config = dict(
    d_model=128,
    head_dim=64,
    d_mlp=320,
    activation='swiglu',
    rope_base=10000.0,
    qk_norm=True,
    optimizer='muon',
    decay_fraction=0.679,
    decay_shape='linear',
    batch_tokens=16384,
)
Each number is 50 + 15 x the weight over its row's rms, rounded and kept within 0 to 99. Layers, rows and columns count from 0. The size before them is the row's rms in percent of the matrix's.

# up: layer 10 MLP up, 320x128, rms 0.186, rows 223-289, columns 64-95
# down: layer 10 MLP down (transposed), 320x128, rms 0.104, rows 223-289, columns 64-95
# gate: layer 10 MLP gate, 320x128, rms 0.174, rows 224-289, columns 64-95
up223 102:61 61 54 45 44 62 09 45 36 54 55 56 60 68 55 53 64 54 50 48 33 73 47 66 67 48 78 58 48 43 53 39
down223 098:35 46 69 84 71 40 50 48 41 44 41 66 59 48 61 22 56 30 40 51 64 48 42 59 44 21 43 45 46 56 44 57
gate224 108:36 35 44 42 47 53 86 80 43 46 65 88 50 43 46 36 47 59 68 66 41 37 51 50 48 65 50 43 46 06 32 53
up224 104:43 77 30 56 45 63 54 50 61 41 76 45 48 72 61 41 72 27 43 64 64 51 56 34 50 60 62 40 44 67 53 51
down224 104:51 28 76 47 42 48 58 41 60 47 19 62 47 45 35 40 44 45 43 64 36 52 25 73 54 54 34 59 75 39 60 61
gate225 110:00 57 40 39 43 59 60 69 40 46 59 47 32 36 57 41 51 49 63 55 43 54 39 51 41 65 55 41 33 50 41 58
up225 111:48 41 38 36 60 46 23 31 80 54 44 43 58 48 41 40 49 51 43 36 38 52 45 61 57 51 17 40 24 37 63 54
down225 115:50 33 54 68 58 73 57 46 39 57 48 64 33 72 37 66 26 91 48 38 60 39 43 74 46 70 39 46 34 58 37 39
gate226 111:38 55 54 64 49 59 84 12 43 34 55 80 55 40 46 47 76 81 59 43 29 45 43 39 39 39 74 47 43 66 48 30
up226 111:58 50 63 43 58 67 76 31 47 47 40 51 60 55 59 81 63 54 33 76 51 35 62 65 36 46 64 45 38 48 45 63
down226 103:24 49 39 46 41 49 57 67 71 49 38 66 42 41 33 37 78 66 59 57 66 34 45 75 63 42 67 64 35 59 58 58
gate227 103:73 37 53 53 51 14 59 59 46 72 47 44 62 42 31 57 46 69 26 59 53 70 89 57 35 63 43 48 55 47 46 77
up227 100:55 58 27 38 56 78 44 40 44 48 71 31 62 55 63 73 44 50 41 60 49 50 55 39 31 49 34 61 52 44 59 60
down227 097:44 46 63 68 51 12 39 55 58 62 48 68 37 48 53 69 62 41 57 36 76 59 55 59 58 64 40 58 44 60 44 59
gate228 110:13 20 55 61 08 58 49 76 64 41 11 61 39 31 63 43 31 74 59 39 68 44 53 51 33 32 22 51 41 50 29 36
up228 101:86 10 76 63 57 60 58 62 58 57 56 22 37 31 55 59 72 60 53 49 44 58 25 42 59 39 80 41 40 77 37 49
down228 103:59 35 53 31 56 66 47 46 23 61 70 56 45 74 45 57 39 70 54 34 53 51 57 42 48 31 53 48 42 42 21 62
gate229 088:32 67 53 53 56 30 69 53 52 44 62 37 68 40 45 58 58 56 57 57 53 48 51 20 61 51 57 63 34 31 62 43
up229 095:62 74 36 56 61 55 49 20 63 54 72 79 49 53 42 39 52 71 54 79 31 50 45 56 20 49 75 42 45 43 29 35
down229 092:71 26 42 75 54 62 29 58 65 61 10 33 34 53 44 41 58 45 60 39 56 63 36 42 87 39 37 41 54 52 49 46
gate230 092:45 72 48 27 39 81 22 64 66 49 57 49 61 48 68 53 38 25 38 52 67 40 68 58 60 52 31 53 67 69 44 52
up230 099:64 57 58 47 43 70 66 44 40 31 31 38 55 45 31 50 63 51 40 53 91 41 33 54 43 56 74 11 21 51 65 54
down230 090:47 64 26 56 52 55 24 31 64 27 57 41 42 38 27 57 49 64 21 63 59 74 59 36 37 45 63 43 63 19 81 21
gate231 096:41 57 67 46 35 40 48 43 64 53 72 57 61 20 29 80 17 54 52 61 37 79 53 69 43 77 61 38 62 39 69 30
up231 101:71 50 56 61 32 50 58 22 74 27 53 68 39 51 37 44 50 44 58 35 60 47 32 30 72 49 65 56 24 70 77 33
down231 097:38 45 36 44 49 66 56 44 57 39 60 37 44 43 43 31 34 61 38 60 42 44 51 50 51 70 49 42 55 66 22 63
gate232 093:55 23 46 33 45 24 37 42 47 54 21 56 58 53 49 70 55 33 43 41 59 54 45 43 87 44 49 62 29 56 39 23
up232 097:46 52 49 67 50 32 58 37 73 57 76 58 21 59 21 57 60 44 62 38 47 62 43 38 70 56 69 63 35 65 71 24
down232 093:46 49 48 44 39 46 48 59 27 31 25 22 79 50 60 42 40 53 67 75 77 41 65 69 31 53 46 37 55 63 22 43
gate233 103:22 48 32 45 37 64 77 54 51 30 46 51 72 28 53 34 52 47 46 59 60 33 49 59 57 57 33 81 54 33 46 30
up233 097:42 45 70 58 69 41 38 63 48 61 60 64 51 47 28 44 52 47 37 53 59 57 41 57 48 48 28 38 47 70 23 39
down233 097:66 54 55 46 43 50 46 60 20 64 34 47 18 79 38 56 68 28 47 53 85 66 36 32 36 72 77 34 58 42 76 63
gate234 104:46 49 66 76 37 32 55 37 36 40 30 37 62 14 31 55 21 44 58 89 94 59 49 53 44 28 63 73 48 67 47 64
up234 104:26 57 39 47 41 72 79 52 22 22 52 31 59 61 26 52 57 47 44 65 41 47 66 61 37 38 73 64 70 51 38 32
down234 102:54 52 53 53 26 52 36 67 65 41 60 58 40 42 58 39 60 29 39 16 44 43 31 66 57 52 42 31 78 42 53 23
gate235 100:36 61 84 47 47 44 45 54 71 51 32 69 35 44 35 54 54 74 54 60 53 20 40 55 42 44 50 65 41 56 32 53
up235 103:40 51 51 53 35 31 62 84 60 50 14 58 55 74 59 35 21 60 51 38 41 28 34 44 46 67 65 50 44 48 36 59
down235 109:43 47 46 35 74 63 54 54 30 50 75 32 42 35 60 55 69 57 52 29 55 73 58 64 40 50 92 44 24 57 66 59
gate236 094:49 29 56 43 51 66 63 19 39 79 73 74 84 48 42 68 44 54 41 58 50 35 48 42 52 55 26 45 41 15 38 50
up236 087:37 54 43 67 26 57 64 57 46 36 48 44 51 42 63 62 47 66 59 61 84 00 65 61 46 58 53 39 34 47 51 63
down236 096:48 64 30 77 57 38 59 47 62 57 52 60 69 69 39 54 21 45 53 48 57 20 61 40 49 54 26 18 43 40 45 80
gate237 097:41 37 62 55 55 45 75 78 41 61 69 62 28 24 39 53 56 25 82 47 41 74 54 61 69 62 53 29 45 46 73 71
up237 100:49 69 59 39 45 60 33 57 34 63 32 79 37 52 54 58 53 62 48 38 21 49 57 66 66 66 58 63 36 43 29 33
down237 098:43 48 34 53 76 52 69 41 57 46 42 49 42 61 31 65 68 58 66 46 52 77 64 48 62 34 44 51 64 62 54 67
gate238 095:60 52 62 39 32 49 66 74 44 34 54 66 35 41 55 60 49 30 38 62 74 26 75 40 42 32 52 78 66 39 51 34
up238 101:65 23 49 56 72 37 46 34 44 54 44 31 73 53 29 43 51 44 55 36 63 34 35 37 48 44 81 65 23 53 72 27
down238 100:48 61 77 38 42 63 61 46 58 42 55 35 45 64 27 58 39 77 48 63 43 70 53 69 53 30 38 19 51 71 33 28
gate239 102:48 58 54 52 18 52 56 75 46 35 42 56 35 49 50 69 56 58 81 45 63 31 43 49 30 41 19 59 54 33 50 62
up239 107:60 32 44 60 73 60 45 51 60 64 59 62 75 70 45 36 74 59 59 53 63 48 62 59 81 71 58 30 45 34 44 51
down239 103:41 65 51 50 50 56 51 45 40 35 58 44 29 56 48 36 33 40 55 33 45 54 30 44 44 55 68 57 26 57 75 41
gate240 102:76 51 56 35 41 53 36 44 51 29 60 60 37 53 64 61 50 43 35 45 45 38 71 41 38 26 44 30 55 70 30 34
up240 098:30 34 47 72 50 38 40 53 41 41 59 57 56 79 64 62 63 45 51 38 70 53 57 53 56 37 71 55 54 38 87 66
down240 093:63 28 49 42 64 47 48 60 49 73 41 32 40 33 56 49 39 72 51 44 56 45 53 48 51 73 45 52 13 48 38 27
gate241 092:32 19 49 56 58 42 43 50 44 60 73 39 24 64 34 13 38 60 54 46 45 46 21 45 47 53 67 40 47 53 73 50
up241 088:38 47 82 50 41 53 16 50 34 44 34 46 40 71 47 60 45 38 63 58 70 47 50 29 39 64 45 71 46 21 70 60
down241 096:40 61 35 47 47 63 57 39 52 53 50 52 63 30 53 39 51 45 49 42 29 48 19 65 47 56 82 41 39 70 71 43
gate242 107:13 39 45 49 51 33 48 72 43 18 52 57 63 40 69 49 51 57 47 80 34 41 54 27 63 48 44 59 65 36 26 46
up242 103:57 67 60 53 34 40 73 30 60 48 46 65 82 51 66 51 38 56 39 61 63 66 43 46 31 43 36 59 59 66 61 47
down242 100:45 98 48 52 75 44 40 45 79 50 19 37 32 81 72 34 61 48 39 28 40 16 15 66 65 37 47 52 52 46 38 37
gate243 103:56 77 26 52 31 38 56 43 62 16 56 41 46 81 45 61 58 76 67 44 46 55 56 27 60 62 35 56 44 74 53 47
up243 107:62 38 41 57 29 28 42 46 41 45 61 50 44 37 55 59 67 42 34 57 25 43 80 37 71 73 38 58 49 32 46 52
down243 095:53 86 52 32 45 54 45 56 46 53 37 53 41 34 31 69 62 63 80 41 41 35 46 47 40 29 63 55 34 60 56 70
gate244 096:74 60 34 76 39 41 41 65 71 54 41 35 55 44 34 81 64 58 37 47 73 55 50 60 29 54 65 49 36 54 59 41
up244 102:41 38 73 45 47 47 25 66 63 42 69 62 60 80 38 53 45 46 32 50 46 53 33 21 73 39 38 58 57 44 57 32
down244 095:27 37 50 59 80 67 67 64 60 50 43 31 71 64 46 49 26 57 51 63 44 46 46 67 42 48 47 47 68 41 25 42
gate245 099:74 60 35 27 49 31 65 73 59 49 50 42 66 38 71 81 48 52 52 51 28 59 44 13 72 33 58 56 47 47 46 52
up245 083:42 63 62 40 58 57 40 41 59 21 46 37 26 57 54 43 70 54 53 51 45 32 64 55 39 69 42 31 62 48 47 26
down245 095:45 39 69 56 44 33 65 65 79 41 70 57 50 41 77 73 43 51 48 49 34 81 65 27 79 48 65 39 52 30 28 43
gate246 109:68 43 19 62 36 34 52 70 67 61 41 44 59 49 50 38 63 69 76 69 36 58 62 94 44 64 36 71 62 32 53 47
up246 116:65 40 41 55 69 41 64 42 56 38 80 20 22 43 76 55 56 58 77 49 04 59 57 71 59 65 44 71 41 59 47 53
down246 108:57 37 49 60 44 49 78 46 63 68 74 59 36 58 42 52 82 75 36 74 28 42 49 58 72 41 50 70 50 77 69 70
gate247 121:68 52 57 35 58 62 63 65 75 51 56 46 43 43 55 61 51 42 36 54 59 54 41 84 52 65 41 51 54 54 59 57
up247 115:59 37 57 33 51 60 68 85 33 54 60 29 48 48 43 38 58 27 53 42 60 26 42 47 42 42 55 38 31 36 64 64
down247 125:45 45 57 29 43 41 72 62 72 56 45 45 54 51 36 50 66 38 70 63 26 56 32 61 23 35 18 63 25 60 53 68
gate248 095:84 39 49 45 33 43 55 50 51 48 67 47 55 33 63 34 29 29 49 37 40 48 35 43 39 53 27 49 54 24 64 52
up248 095:35 56 42 77 54 10 67 51 24 42 60 44 62 40 47 53 60 28 19 54 50 52 86 52 31 63 33 61 63 39 53 51
down248 094:49 61 41 43 29 86 54 70 64 49 53 65 59 45 61 27 37 23 22 52 80 34 45 40 30 38 51 30 23 57 30 45
gate249 096:35 67 20 44 63 43 26 50 66 33 54 64 54 52 53 26 68 53 48 59 42 59 45 48 72 49 47 43 48 70 59 37
up249 111:32 39 71 18 51 34 53 60 40 58 79 72 20 45 52 51 54 25 55 68 35 45 59 34 68 67 56 28 54 34 64 43
down249 102:38 52 49 48 50 71 44 58 49 45 43 54 67 42 41 51 23 59 25 07 80 54 60 65 43 46 34 72 68 40 42 34
gate250 089:52 26 47 39 71 30 36 23 33 56 48 55 41 39 45 33 70 61 66 34 51 42 48 31 70 25 41 64 33 62 75 42
up250 095:52 73 56 65 47 40 55 61 43 60 16 66 09 45 41 57 48 48 31 39 34 62 25 17 36 69 36 34 36 49 58 65
down250 089:52 54 43 52 55 45 41 22 42 53 89 46 74 64 15 61 29 58 64 65 82 65 40 70 56 62 39 51 74 46 33 36
gate251 107:46 64 58 52 18 38 55 62 53 49 39 51 49 38 70 68 37 45 30 20 80 44 10 46 58 58 55 54 29 41 52 70
up251 107:62 75 40 52 51 31 29 10 28 58 53 60 40 58 42 36 72 41 32 44 44 44 68 73 55 57 74 43 47 53 64 45
down251 108:38 70 34 43 36 48 62 56 83 46 50 54 62 54 71 57 32 60 33 59 60 66 25 28 49 59 11 40 45 80 36 28
gate252 098:42 54 72 32 51 39 58 60 42 33 36 39 63 43 61 53 61 41 33 48 46 39 55 28 54 58 46 56 41 31 66 69
up252 095:33 53 43 60 47 44 32 62 65 40 61 63 43 76 74 76 39 48 76 20 52 48 47 24 67 34 31 40 57 44 67 53
down252 096:92 72 83 63 34 51 48 57 44 64 47 47 73 56 44 20 45 62 32 47 47 74 40 46 58 66 46 62 49 24 29 60
gate253 112:45 64 62 39 65 84 73 54 34 51 40 74 12 24 59 50 54 61 32 39 68 58 35 43 57 48 65 52 58 39 15 41
up253 098:45 52 59 46 45 30 41 48 61 60 55 45 37 69 50 52 49 57 15 38 41 56 43 60 53 44 37 53 20 48 34 53
down253 099:64 61 52 37 55 69 30 52 40 34 46 64 71 49 62 56 54 37 66 29 44 42 80 45 39 55 77 55 65 41 75 42
gate254 099:60 64 66 73 33 18 55 67 65 31 43 53 53 31 39 64 23 56 65 43 71 51 18 38 68 74 39 53 57 52 45 41
up254 096:47 55 46 57 13 66 35 19 45 68 77 55 50 42 64 57 73 42 53 51 56 54 62 70 64 28 42 44 39 55 72 31
down254 101:45 40 78 43 59 44 67 57 75 39 54 46 57 79 47 52 35 85 68 64 57 56 56 55 32 55 68 65 59 75 27 22
gate255 099:63 56 85 62 37 42 43 50 28 17 61 45 65 60 20 34 47 31 56 55 45 47 44 38 52 49 17 48 63 42 34 47
up255 097:37 46 48 37 28 66 63 58 47 47 44 64 67 65 31 57 37 47 99 58 16 56 61 47 39 43 45 51 65 64 63 45
down255 096:55 59 42 61 70 58 49 37 33 35 38 52 31 32 31 73 51 65 44 50 69 42 21 60 75 69 78 29 50 30 50 58
gate256 102:56 39 87 62 68 67 57 61 52 53 24 32 75 44 24 49 29 61 30 35 38 34 31 62 62 69 39 51 43 46 58 57
up256 104:41 48 58 27 48 48 60 54 71 60 43 59 53 25 53 46 60 53 29 56 47 46 51 59 30 49 51 56 71 48 54 45
down256 104:70 49 79 52 62 40 60 37 40 49 45 19 40 45 44 68 63 30 78 49 45 59 44 33 39 35 31 66 56 56 32 54
gate257 094:32 32 46 44 71 26 57 46 63 56 36 16 75 40 38 62 77 45 06 77 58 60 45 29 60 61 40 63 37 61 44 44
up257 095:57 63 69 60 56 55 52 41 51 58 51 33 40 26 45 49 38 48 52 64 46 34 34 69 28 59 57 56 39 50 49 37
down257 093:57 30 36 26 48 62 72 57 52 76 61 81 42 72 55 32 21 64 44 51 46 76 45 43 42 43 18 64 56 65 61 53
gate258 089:64 62 43 61 23 71 33 66 32 33 54 58 64 45 53 52 37 43 26 49 45 51 53 24 30 16 41 54 69 41 33 51
up258 104:54 22 65 58 68 63 72 52 50 57 74 40 40 46 33 51 54 29 48 45 17 19 68 78 46 36 53 75 70 38 46 47
down258 089:26 36 63 33 58 48 43 38 59 46 24 99 46 29 63 56 76 57 41 26 52 37 07 46 44 46 64 41 37 62 55 48
gate259 101:38 48 54 24 42 16 62 42 29 43 73 64 25 57 42 43 59 38 57 47 62 40 43 56 74 39 42 19 47 42 69 42
up259 095:58 42 53 45 34 36 48 43 38 47 62 60 50 12 30 49 63 64 51 56 35 60 43 68 30 53 80 40 46 20 50 69
down259 099:22 51 44 68 52 31 35 42 65 51 34 49 57 55 37 65 64 62 68 53 62 31 20 80 77 32 23 41 56 67 31 38
gate260 106:56 66 43 38 36 71 42 40 65 38 50 64 76 54 07 36 38 41 50 47 58 59 43 35 44 37 79 49 53 59 53 47
up260 108:41 51 46 76 45 67 60 35 64 66 53 60 54 54 37 72 35 75 49 48 39 36 45 34 40 35 90 54 48 33 53 67
down260 106:51 50 57 52 46 49 52 70 55 52 39 64 51 37 83 09 50 36 64 64 59 29 34 38 46 30 31 59 53 74 52 38
gate261 090:30 59 30 80 84 53 40 48 22 53 64 60 56 38 72 54 63 67 54 58 62 51 45 35 68 57 62 48 59 32 61 18
up261 093:44 55 50 28 46 57 50 59 35 35 49 53 51 29 58 57 68 35 43 55 44 76 67 53 43 28 40 52 27 78 50 21
down261 095:73 58 51 58 48 46 46 66 63 75 42 45 50 27 68 73 46 51 54 25 36 39 35 54 56 78 47 27 51 29 67 71
gate262 102:60 49 41 61 80 76 70 34 26 39 46 34 57 41 37 41 65 68 50 50 49 60 51 25 72 37 41 71 54 50 18 36
up262 105:53 50 51 44 46 39 66 61 35 76 77 60 43 50 62 53 76 54 46 58 49 74 60 61 65 40 54 56 44 41 59 35
down262 102:50 50 22 46 40 60 45 44 65 50 13 56 61 34 63 55 58 35 59 77 39 51 40 66 53 58 58 35 58 41 65 53
gate263 099:59 95 52 44 46 45 48 58 49 34 50 64 63 24 65 53 39 40 32 38 69 34 52 44 68 21 56 25 48 50 31 51
up263 103:52 21 43 61 52 42 70 53 44 55 65 17 51 40 60 29 18 58 57 46 45 36 40 55 64 76 52 84 68 46 35 45
down263 097:41 58 51 59 47 56 36 39 36 54 40 66 67 61 62 52 67 70 40 55 46 54 25 41 52 40 46 18 49 56 57 40
gate264 097:63 41 44 62 49 47 41 48 21 37 55 68 23 44 65 51 31 45 62 39 54 47 46 63 63 33 47 70 37 33 83 69
up264 098:42 73 45 69 57 32 46 37 43 47 53 24 51 51 47 57 59 37 58 40 74 56 81 34 56 30 57 67 52 60 57 45
down264 096:39 39 54 27 48 55 55 71 69 45 12 58 24 37 76 48 51 29 32 51 52 46 29 60 39 56 14 41 39 49 76 49
gate265 109:65 57 53 17 66 34 55 63 52 43 50 36 55 84 58 35 52 52 86 31 35 31 45 33 68 40 54 52 78 42 25 19
up265 103:87 37 57 44 23 68 82 58 50 54 68 44 28 61 56 70 28 79 33 66 49 33 65 52 59 51 61 48 66 31 31 76
down265 096:24 49 34 35 65 45 28 67 21 47 62 68 76 48 57 57 81 49 62 38 58 41 21 49 50 37 64 38 48 47 67 18
gate266 091:62 27 42 61 43 49 60 61 45 46 29 63 54 20 52 67 67 44 45 63 39 66 54 70 60 60 64 37 14 70 49 51
up266 093:33 57 74 49 19 31 21 33 45 44 49 64 35 52 58 46 40 76 76 35 38 54 47 56 62 53 36 30 51 45 57 61
down266 093:31 40 28 85 67 42 59 44 38 53 42 39 49 54 45 22 70 20 73 34 44 37 50 66 66 65 73 35 38 60 58 46
gate267 103:39 47 45 37 35 51 49 54 61 54 51 73 62 26 31 63 53 30 43 26 60 49 53 33 57 84 49 44 31 61 69 65
up267 111:11 80 67 71 64 74 20 55 41 32 33 65 32 50 36 24 61 30 58 53 65 45 53 54 48 72 48 38 64 45 63 33
down267 102:57 18 34 51 69 42 61 42 61 81 63 35 46 74 45 57 39 70 54 57 55 63 54 30 43 33 64 47 30 34 52 51
gate268 104:72 54 61 50 62 51 55 59 72 37 44 37 35 40 79 37 55 53 70 54 66 69 69 53 23 57 47 24 75 51 31 67
up268 104:29 54 34 57 39 44 53 52 44 55 43 64 48 39 51 62 62 62 31 48 76 42 55 56 58 83 44 62 62 79 54 75
down268 097:71 38 45 54 54 45 40 33 22 35 49 70 75 40 41 58 51 43 40 36 09 56 32 47 46 16 51 49 53 56 64 56
gate269 112:27 43 45 54 37 80 38 48 69 33 66 43 31 21 29 80 70 69 40 64 27 23 48 50 32 35 68 59 68 74 34 47
up269 110:43 45 45 35 37 58 56 37 44 19 57 43 74 48 36 55 62 34 57 60 49 68 25 73 71 48 41 49 38 39 56 29
down269 113:45 54 37 46 39 54 38 42 45 63 54 35 54 27 57 49 50 68 54 61 36 59 84 58 25 63 52 59 32 68 26 53
gate270 091:43 41 39 52 61 72 75 56 41 46 51 28 49 42 42 73 56 69 62 64 54 51 59 40 45 72 62 43 90 46 77 47
up270 093:31 40 55 48 31 43 59 42 49 82 53 34 66 53 40 78 95 54 33 35 37 52 44 65 57 46 51 73 56 62 51 52
down270 098:35 49 38 53 55 57 52 72 33 32 35 76 48 68 48 31 38 54 39 44 72 63 46 49 57 68 61 38 34 51 49 34
gate271 098:66 38 44 43 35 52 55 32 50 37 52 75 66 60 31 67 44 50 48 40 24 51 54 55 42 63 52 46 38 57 75 62
up271 096:57 50 53 26 56 28 41 18 48 59 76 35 83 48 43 63 39 56 29 52 35 67 56 62 34 36 45 58 50 30 51 46
down271 098:57 54 63 32 42 50 25 46 58 47 43 53 85 60 84 58 53 55 59 48 58 36 61 45 43 82 43 28 21 38 52 48
gate272 107:41 44 50 65 40 26 44 35 36 54 69 69 40 28 35 53 29 59 40 37 34 52 57 51 61 58 20 40 45 45 52 38
up272 101:79 54 45 59 57 50 57 60 34 26 49 61 65 55 53 49 59 61 55 47 32 65 55 71 43 24 33 39 54 48 52 35
down272 103:54 34 56 43 55 42 72 28 55 67 69 49 76 61 56 39 47 38 53 51 35 61 37 51 48 74 45 48 42 84 49 41
gate273 088:73 47 53 60 52 43 74 64 50 65 25 31 58 65 57 56 23 71 75 71 60 27 47 53 56 49 41 55 51 34 43 65
up273 082:51 59 48 25 54 54 83 40 79 46 59 68 63 24 63 52 60 62 20 66 53 45 62 37 66 34 52 39 43 60 30 68
down273 092:50 35 51 45 58 75 57 77 43 37 41 31 41 62 36 61 56 58 63 58 50 37 42 58 47 51 66 50 38 67 52 77
gate274 092:36 54 38 47 47 81 43 34 44 52 85 72 62 70 60 43 42 60 35 50 52 32 48 43 44 44 60 52 48 71 44 38
up274 091:54 52 26 52 56 52 25 33 60 46 78 33 50 32 52 73 42 53 61 44 65 56 25 20 44 42 39 58 43 67 75 26
down274 099:35 55 71 22 53 43 57 52 53 31 27 63 44 56 60 62 17 38 62 58 86 61 44 44 52 61 58 37 67 57 57 34
gate275 101:49 48 52 23 57 45 35 30 63 46 52 55 45 56 29 79 33 55 43 72 60 58 42 46 38 41 72 30 41 60 62 02
up275 107:47 45 52 49 56 47 42 59 45 33 31 63 47 67 28 53 68 37 63 58 59 51 39 41 41 46 66 51 47 19 77 11
down275 107:38 77 43 18 32 52 32 48 49 53 49 38 60 45 54 68 37 86 41 47 74 62 58 66 63 65 07 57 57 53 25 83
gate276 097:45 48 64 54 41 52 49 59 29 39 97 45 56 26 79 65 56 58 59 49 58 68 56 73 34 64 71 63 54 52 93 46
up276 100:36 63 59 70 66 73 58 32 44 51 37 44 48 36 60 32 49 77 34 70 51 36 50 58 38 33 51 68 42 52 33 51
down276 097:53 33 35 58 41 37 56 74 67 57 42 42 57 89 33 45 60 43 28 48 54 54 49 23 47 56 36 56 59 46 57 31
gate277 105:73 44 58 64 22 64 33 55 49 17 45 43 60 36 28 47 69 51 63 29 45 22 35 56 35 47 59 70 71 49 57 60
up277 111:67 56 35 67 40 36 54 71 52 69 39 55 78 56 52 55 54 51 61 36 37 48 31 21 24 76 32 73 47 23 45 56
down277 110:16 42 23 30 41 64 69 65 53 41 29 39 55 58 62 32 55 62 44 54 60 37 59 59 51 35 62 41 43 28 66 28
gate278 096:35 65 49 07 34 54 38 41 49 66 41 42 49 36 57 49 56 72 45 79 29 43 48 43 44 51 35 38 44 51 56 47
up278 096:66 39 42 63 45 23 34 92 55 53 45 77 35 37 63 55 51 52 33 76 60 29 82 53 52 35 69 67 59 39 07 55
down278 095:36 45 51 64 47 57 77 34 49 38 58 32 56 49 49 29 36 66 63 42 30 50 53 45 26 64 25 49 47 64 80 32
gate279 106:56 59 67 63 40 54 51 59 57 27 60 33 88 54 42 52 50 57 47 58 46 65 64 48 42 66 66 38 61 81 37 56
up279 102:57 42 32 34 73 52 31 55 56 35 30 61 20 59 50 47 44 37 21 29 47 62 54 50 59 44 62 28 50 66 50 58
down279 106:62 48 40 56 14 45 56 50 69 81 44 58 27 30 67 42 37 33 52 46 55 32 55 47 40 54 38 48 47 66 52 32
gate280 107:47 54 55 55 39 34 23 53 35 50 57 68 69 18 72 43 39 58 35 69 46 57 50 49 51 51 69 54 45 79 39 67
up280 108:72 63 39 39 51 17 44 44 63 29 90 61 59 44 64 08 33 77 48 46 41 41 56 50 63 36 51 72 25 46 31 69
down280 109:48 34 29 44 54 62 61 56 46 59 42 44 56 74 58 76 40 49 35 80 65 54 43 45 47 62 36 47 38 36 66 31
gate281 098:40 50 31 67 57 53 59 56 45 44 73 26 46 13 56 50 49 53 65 48 66 57 35 42 78 48 64 39 53 48 55 69
up281 099:48 49 34 55 53 60 70 32 31 43 47 42 42 48 69 71 93 37 54 24 30 81 46 24 41 39 59 67 52 77 34 73
down281 093:65 46 26 64 49 53 54 38 78 47 56 76 50 41 34 43 47 57 50 56 66 56 74 65 47 43 41 36 14 52 58 57
gate282 090:64 50 71 23 15 54 45 52 40 68 36 54 23 23 68 37 36 59 51 52 53 32 51 60 52 41 55 49 44 45 24 57
up282 093:62 46 40 86 56 59 61 44 25 39 13 67 53 42 34 59 28 57 77 76 47 54 56 56 50 32 59 45 71 55 37 52
down282 089:45 49 96 44 32 61 57 17 45 45 64 41 64 66 75 35 58 65 44 41 38 59 47 64 46 80 41 37 50 64 61 40
gate283 101:40 66 42 74 41 47 54 49 41 11 61 54 41 47 73 82 43 72 48 50 24 17 39 56 59 49 38 53 20 53 58 44
up283 092:40 25 44 45 49 47 49 45 63 39 60 37 34 45 63 42 65 55 16 33 35 66 36 67 56 46 52 51 18 72 56 40
down283 102:62 78 64 40 41 48 47 29 19 53 59 48 45 37 17 50 29 43 43 66 31 47 61 48 52 81 86 50 56 65 42 43
gate284 103:23 71 42 70 44 54 75 33 42 39 63 37 53 29 33 50 38 72 41 37 47 53 60 58 53 74 30 49 47 47 55 37
up284 106:59 52 48 75 40 56 45 22 50 47 51 37 53 35 41 69 25 40 80 75 67 52 45 46 50 56 54 68 48 35 55 49
down284 098:45 40 40 48 37 39 39 43 47 49 41 53 63 73 70 12 50 49 57 39 16 45 38 70 44 25 49 71 44 57 50 48
gate285 109:42 53 66 58 29 65 72 37 64 33 27 68 42 49 68 32 63 55 42 43 52 36 35 38 36 28 72 51 36 57 49 62
up285 112:59 42 56 65 56 60 61 25 86 39 63 52 42 55 64 49 52 44 52 40 54 25 40 57 53 83 49 38 40 74 37 74
down285 103:36 58 27 43 52 62 57 67 45 44 37 69 55 24 69 61 38 57 67 66 33 61 52 48 59 41 17 61 51 19 74 25
gate286 099:54 50 58 43 42 05 67 50 41 23 63 39 46 33 37 55 37 31 61 50 27 43 62 45 68 58 36 47 45 28 74 48
up286 105:46 65 44 42 30 95 57 48 57 68 48 36 60 44 50 46 50 51 33 41 78 42 51 55 40 73 43 25 38 66 35 65
down286 101:38 60 44 44 87 12 61 47 48 39 45 49 39 35 48 40 49 63 72 47 20 57 49 47 46 37 45 66 24 59 26 32
gate287 106:30 51 59 53 44 69 70 48 40 45 63 26 62 39 40 31 08 27 65 34 67 38 59 32 45 33 64 38 72 61 58 41
up287 103:75 60 49 39 38 75 25 30 51 76 55 31 35 46 30 74 57 45 50 52 60 50 48 62 18 41 78 92 55 70 73 49
down287 098:32 31 50 36 62 34 39 52 37 34 65 60 65 80 71 54 66 71 55 62 34 34 61 41 47 58 55 30 30 40 57 41
gate288 103:34 77 49 33 33 42 68 63 41 55 60 28 42 36 48 38 57 54 59 33 53 47 31 64 58 43 43 24 50 72 57 71
up288 104:44 71 56 30 46 47 59 85 44 39 27 44 22 65 47 64 49 60 74 62 60 35 53 56 34 47 16 44 55 41 43 55
down288 102:44 48 50 70 59 55 43 40 37 65 71 65 68 60 43 62 61 35 55 56 58 65 45 52 62 38 86 24 39 71 70 18
gate289 101:45 48 55 35 56 35 38 51 58 48 67 42 50 37 45 42 38 76 53 39 39 52 41 35 68 27 47 76 44 38 54 42
up289 103:38 39 61 60 41 59 46 76 68 50 52 49 43 36 52 31 29 38 45 42 63 62 54 57 31 48 45 54 44 20 37 55
down289 096:53 45 45 24 36 30 32 53 29 63 30 65 73 59 43 50 56 65 51 53 43 52 42 61 56 64 40 68 51 65 58 71